Each number is 500 + 25 x the weight over its row's rms, rounded and kept within 0 to 999. Layers, rows and columns count from 0. Numbers have three digits each. The size before them is the row's rms in percent of the matrix's.

# up: layer 9 MLP up, 256x96, rms 0.203, rows 62-121, columns 0-47
# down: layer 9 MLP down (transposed), 256x96, rms 0.207, rows 62-121, columns 0-47
up62 098:515494518463526495499528524532482488505537500461510505512531521482506508464497520478512533467477486516530477535523497556474473486553488495459486
down62 103:503476526501562510510480524507512514502504489528475506441497556460496520484476464537527475455485482534474498483474494494496494520484540532539484
up63 095:525520502494473468460490468509522484505454485530501498474512521486491487515481500516487511504484503469471495508502556468522569482562498501546511
down63 091:506473507540541495498540506490504490538521490499478474520480468501508521511489523482481492523548555507516537467492482489470443471521527502503483
up64 104:521524489487485533515526514510451472469502483469484499527548495507526518474493539509516515499486492514485530521529499513505510513550492474555476
down64 105:528495520517522519494505471496498491466528495461469469545494530536473519551480513517464501481482494528539482464489510462511464513495523449463498
up65 091:466484489489534468503480504509527490497505513491526519485493496512520501489564492474518492510486481465480498498490489467480520550466474459484466
down65 087:540472497507489511498497507515474517517491538491495467524468486511501502495504480499488463516525502501551469498523491513506563455513519483518520
up66 093:488490547485503525510481518488487478481545464492476479481511512458525542503483496448544467499477522472484483511469497473561487474448522492506487
down66 094:517509491484491492501498516506486517525532456539482524509496482497497475480504485513506501506502442511480485511473465528513486539466446481460501
up67 108:495482503482494548486445520495504465555471461505544473499482480469528506498512493487484512510526466490492466507538518493495526504487513483515486
down67 104:493491484512499486480531491526502529466439463530502499473514500499531493491467485496501505463520512496497509480471504505486482497466430470513463
up68 107:532533472452508510481504507502494530499543477457502475556503487522499489481532508502507548460445494508504490482485478539477515535475474482473509
down68 113:484499516553498463479484488527515533507500507478481501481488508547483476533513470508455475488497538492529492483540509488516459464534496498507479
up69 101:491510536501473484491488512494485477447449500476522485517512503482526475525475510497489479526466506505495488484531472514513517496521496476489523
down69 101:486495496479526527479495491533533469530546508575488522500480521483459513476528493530509473508458516482536496476473465493518446484484524500480510
up70 097:486494510533503501479521497491474501522489511446523504528506492464512507508488527448461465483472473470473510518495504467528493483538479471540459
down70 100:489517540505451527512503510525517472455532524526460478491505544506507476480470507526484501515518480477534489496454472529482513480513543496507477
up71 102:497455529508480545487561465538512484515506489486468507501506503529553552535520514473517490481516522493484443525496532477466508496463497450466491
down71 103:546493518479487488527442488483457519473503487517501475480533467541497489444490528519474534507470491475492514484507515523487486481553542509499534
up72 098:502544532522537497511553485555523488470523497449487513503513444521505540518470516511451530495518518488472471537522515465494469501467499489487541
down72 096:506507486484497529489465513507478535468507498497548495483479482527494497507529492478498485479495478486520490552509495472500516530501484518478480
up73 107:503513520467464487527534534482458514479469537500535505502501509522559466437502514493523450468507521511500459534516506489537497469510494487510480
down73 095:471505498518509537515532515463510472522489503516529532497503500501489520524506478527474551509454513522484531494482455526519519490494523517524523
up74 107:483499502508443508542539480542516516519496513508490480499477525525477530520516488489529508511460475483510465531509537512531454544480483483542472
down74 102:496493529490543491507482458499503531522516474524442483513480515560422485486465512484474476505520486500467491491505491519507504499511507513494514
up75 092:510510523477527480505471535497491512496517546515495476521501541521463532560555461482545544467478512549496525471519514520476494496505528524530501
down75 098:528510510513484532478530470460483530506507480507492503477496502478522488457520523519511503490461511483526547517450470525521514500464496466546525
up76 094:489492477499512439519516459539509524511515487482515517514516530490507524505451494485504519499460501450482474465472467501469454527533547492514496
down76 097:436471498463507522430514505460466526493494472514540512509470510514483503465511495493497552482507518470510524526508508498493523466488515498513453
up77 103:515489501537501511521469524527539502478512465491559508518510537487465471490527493483506526527500463478500511461487499536490538525500485499535524
down77 106:507517482508517514519441523466490503510510516540520521471491482520477556491487534439538477482502525500487472507516495502553536550478464502490476
up78 097:518540528528493536475493492540509468500495463505529471464508535505489470517485504492538490525457495484462470497481532525507447480524489463517479
down78 097:512494501473514509516450544482470517477516545469501483493489442533519549489520493503476535490539489569508509475514493505533500511471453521473518
up79 095:480469486507507483516479550500504502429500485471519490483516489486477506500543522512484461484518517496519498537492522475479487539516465504523529
down79 109:539515502495476518482501503504504453509548504514431460513492512482478511508539526471527505496513545548528494448478489496508489472564530507515490
up80 094:506531489493486479484512497537492426517505511488505497523496540492459477527499497508492522497490488500480454545493523518528539474462448483511505
down80 094:486517522490495486500513541539480542481443515518531537503496518521502547531488506500525496539487499490443469474498470508486466500522492462531499
up81 102:477545490503550477501518523527518493474495498494476477490466440467514458500508490511523499518456482473460561486538497516544500468479481517526544
down81 113:480512510498519483474478507486507463524527543503515498478531497521490480483476486520496533506469538531527480483486526553519503517520456485511470
up82 096:506495480501485548523506467516518518491515488494543492453531517506482519453475509495492539489511513476485464514532538544514525459501523504486512
down82 095:550509514534485514528482491519516526429480494535487494467488462552485510499553487499458478518511521501511489494448482529508511481518496470491488
up83 098:481488479450479581485508508484485502532522489487476479490546496472504522513453525499542464501464487477541521522488550505507502514498481478521522
down83 087:480475475494497481519491530486524505544514506524464533518502491532538476524530523528492531494523484521492450463488534506475497466499496522482465
up84 102:468481534484530512504520454516497489461536524525507465490521475488469479492484505461480506524516487523537458492478528522502517516479520493497557
down84 106:510511538499521472462544465538498529488455553561483497480499481494524506500467494534492479510517467432477524499518468489485525504477511487529488
up85 105:510486495507509522531544463506485516493505553536453527550528508474465481512545495499553540499526518476509520515504492467510483494514540513528513
down85 116:474500496526509531519477479494497470500465516487472464469505530513472461467528482483531540488529515531475502507501456463532525515467474483497545
up86 100:502502519494490487478526492532493492484519490528456485483528504422547493506519475457510506505465495500524505524504496518534488492453520563481493
down86 097:499498474470457516563471499536496511535491498471514499570498521510463536531504497539465506494487476507505483512508488516470511482539469489495511
up87 098:479494503482516491479473528515537516494500530523532468503505523533544522483465466487494506442513536461468534491497482502525503514524512527495508
down87 109:483520479478474465498490472532523496543522519463448550530453526513488480498513484487483531513491523457532492472491473521500505519495488505496430
up88 105:505522493517477504494474487484528485494483493540474485513523517496529511554533478509507490501471506486469510531527483561472544481517520474497594
down88 101:522485521509519529551504522516448546498475449489502502496488492534501519543467480518508549480548473482488455471477513479491503504484516474479500
up89 098:510514511531521513446489498478501525507463501505467488438498512486547530455504494474525502469506493482484488479486539457503504483528555505515517
down89 089:504506458470479446503486506549501452484511520530522552511511531508501496540520499513516526533509537480437506495533500522466487508471519501444523
up90 103:520522486499483466482505475503499513492505503496525498525511537487501510473463540468509497505509495470498516491482506532490488475545553544529499
down90 121:527530495461478493529560527525479513512496477501490503493487451484513499466471503521560516469509514499490501515473481491435485446503511545477552
up91 104:517529515504474499516520474524467485467504535508482452519540493496555545541455527457465515458479540491498501504501518498513472556529486488534481
down91 106:471526491563534493490500520453515471508487516474514534499507493533494501486501503505565503506503502497507482504522459521506506485500493511481506
up92 102:518469449556517496504488464520506487523558476492486469552483520496517474488474509463478528466435491484464503500511534485489506524509525500523496
down92 110:480458440520490506511504533532478465512518458474471554516490522482488501477504505484532471509523470496514452528475439472469514534515465518495493
up93 103:540545450497503514513536441507479518475498504511500551508483496484471498518496495540493465517477493465523512477529485505482481469473495514528543
down93 093:527477498461474489491474461510512436482536510502514461496507523517523549506512451470474500474513495507527491476527520506519512490539483460454443
up94 106:526529496529529498488511472529518523482492522510502499531467467441521467507508513514471544461477495509496530516536497530515515471468493495503475
down94 091:515486496480524498518504502525532506533506517521529490517495489490542471514505503494503476511484493477483495537520484528452512501475492460489498
up95 097:574513549521441508495507529494460523517502508499531494504496484501476481508475523474532476486518521509523505498522530543516485448540502559471518
down95 097:520497470526554463494557477496499483487520507489492528508518490521503516448495480490502493503504508493515482496472538498475522493455479412498491
up96 098:505494504532514471509521527502461491524478525488522466508549491472465489492510498515469500551496490458533492507503507479467524503506468486494521
down96 110:502464459543496482528460483467505525483491518517490491471492538486468465521500520523495488483475518481436474485505473479504505463533526491550516
up97 096:491514494471480448463486493532521503489526499508506483476483461508537499510480499539513473487494497508542514520498493467464513486497492501562544
down97 088:513486505533498527515484441471497500523492489534540493489484472487479514525523452505512479504527533513538512515495461467529501519511533521511527
up98 103:494538514516515494473447528532542512499538532538494494520497513528445511485517505498446503515549573455504506498501474475535484520512503500533515
down98 105:501503545483458530489513510501494521547481508516511547488499497540479492505491493483495472500461510528515491501509524494524509488500473499529509
up99 101:464543482532499494511465451488528499486498507527502524519487509482469508493496498518497478491524488517462523484523508470473477461516498474514491
down99 100:523520502545468481475512449501501527487446542479477508489484500528529518563496499493462487480543519493559539465536501483501486501513468503496506
up100 099:505476504510513487530493502509494488495509445504518474500520490515487567501460484511475540509502495493457534520532501481500460507541497478514520
down100 106:447537475495475505539556503485510496480512469483459466492497501521547498491507468513467522512543506509493514518485544467458473494519536471515498
up101 104:498460514517512470509510507545516538527523513489498490483528489460512465468451490457502538509494482481487509512465490524506473508467480499507480
down101 110:508504525495521476520518488483500554481476501472494499516530465578483501532467487471492496495489519473521504483547500482515445481512532497476517
up102 103:471517496492494461499495519479499467492492494488496475515519535496491485531493467500479490459485486500570535483543523539521529496531490481487510
down102 107:469485489490498512477498462496450488490451477494530494493474521498541466503534516491500505470455480482522550498464502501463565503502556477469531
up103 099:457517506498474505479511503560481514517487480476511488500520525474449506510479506513505485499494468521480525497460544516498480517485537505543526
down103 092:482486539483521470522477475479502475496499486467521492482468543491530505523484469519497474513538515454497499491458493420493489514518500481507496
up104 091:518499475503470490489526514503483479514519511532529482561485554499519550474503491515514546515480556534467527564506497478518569495459549514489487
down104 092:517480485496472489484466503481473510517460511427492547534502484522509576517511518525493482474494483499469513480510476492483516542497519535503496
up105 105:502530495512470521509484507496526486489512532498502559509528495519466492464501485479517470491488445500451488559524496504503523469486498521476545
down105 120:504508513514509521482472546508552451526498485544534570497533508502487472530462493501497516478516522508495478490484538498487490447556514502473507
up106 096:464490469504506519486497457525519479476439508493504487504473520485510545528485522520555510505512490484465495530505503492490495521472520490545506
down106 093:458503490525553483504483510504514508540471489477483538470510475516520547530502495534496474495505503515521505472494526458500485500472497484519456
up107 105:459514516479496523478505504474436463456470461474539540476472518539507522521512479504508502502511554510481463513521456510521475481504473521465541
down107 113:502467518477526482492528565523522503445483485538502508513502502530500488516531502482447483508500508483527477554488471466495531497549490503517519
up108 100:473489533498511500503490474489539497516510462527523548519470504482489487455526463552509501488504487525487510506543511482514481486514501528482508
down108 098:532496479489525507511461495502528544497479505482451439488532510513447490502455485501553505481495488523480463522472532498477518527465487525467492
up109 101:488504510475506489488543470505433511464522456478513512478531492507517493507492455487506485522494490466491505526483488473545520484520511452509534
down109 094:483483440510491488525495516486540467491509474485480457486521446481482524480500527488511510495483479495519504464507530521490478485493521504531518
up110 098:512511477532481484462521530504532511456492505477563480489476492490475457531502558521475455489512508497519484526475518475455482486445508540517518
down110 097:494474512512513490510463466511504480551491475513453492520542475511433543468472499486486469498483471490485515444530466474510472479526544517465504
up111 104:500493472454482506526502490554509524529485507510495518517491512495542543509447494484480495508518475516478479484506524514487428518476513505497554
down111 087:520512483495520453471435517512539446520538514530539503503548464515484505467506520475474476486492503512524496497496477523496425484466522500497524
up112 086:511452516482458514506485485500525474519498455501502519494474489497481528509431498485510473503511488492487464520511510494508522497505488505483515
down112 092:487508504481530506509501539485438502466486514466529438460501511545484475545548480520486520477482541508519505502492504445501512527528509498473540
up113 114:490477582511447506515520500489522490478556528494494488514529530474488455491510522515520507437515501498511532482548444472501503566482491485528539
down113 122:468509544480504501524485516478512510475464542479505499538496514530525497498520493522504514478482511508525499461510536480485462467498495491525454
up114 113:529488533458507516475488499560507519527500526476538483504532518489521491544524471486490484520527462462502488517497520468513512481477479495471487
down114 110:491528524550503509480533510531458512474509532525549527496464460485491501523511500486476517541499496468509546478459491475509492478548494492545461
up115 104:474484506525512523501505562495468491493555511522528486491508515496519446494543504488519525467509499506478518484524527495534464461526471498484475
down115 105:516513507511492522504504468490487503509499509494468488482466507469525537475506486494456431485485475514537509500526451519495479500465556461525505
up116 100:495483517498518474525508493513494507509528484452523532489536563509516513463476518486512506475511562502462505495492484511498535487513503469506519
down116 105:486468457500466504511458490500509505482477502553514497492491512484511541500508481471514521488492544470468445479488508492524485447473532469481510
up117 109:517510561506525497477505516478509490524541501529509502523472521455494526490467485472473487519502483494427521495494543525560485527485477535518494
down117 108:502518468509519506521521480501542470509451500510481523463488462486472494528481485552497522520502471513468465520555508503509489483491489487464508
up118 112:511520515516544499542519475514522489509487515503488468481492503483541460533521504541468476500478524514456460502459527528508489516514461514536504
down118 101:513455470499501533475479525498508543498502472495511517533471480503517473496506506488498475504511519550519508485529570545506481495518508464516471
up119 100:558540481523515465475521513499512480495560518552509503528481442493499521514453504502480488483477524517514495507504510574501521506467483482513502
down119 103:505503484512547506532508543525498494520483470469525485518474495517526459518527505523477480517440510524511521458503499548509495508548526514518495
up120 097:546470474486491481475495471494479465552519510487511478527485537447539502470511506525499476511506490474464503481512523497501524474549568543499473
down120 093:432495489493483522502469483501504474476470482526516518535528455510513450506500555500505512455519531545503476499536483475489471537525471517460477
up121 096:508502451524527518453479512489510487494549508465532481489515506508499496496519544489513522478473519521532481496490529481483504474526495486499512
down121 076:506493510472477514524532454491482530498494495545471511521497472469531462474524505512504509516542501509473506507523467521480490473461470483508519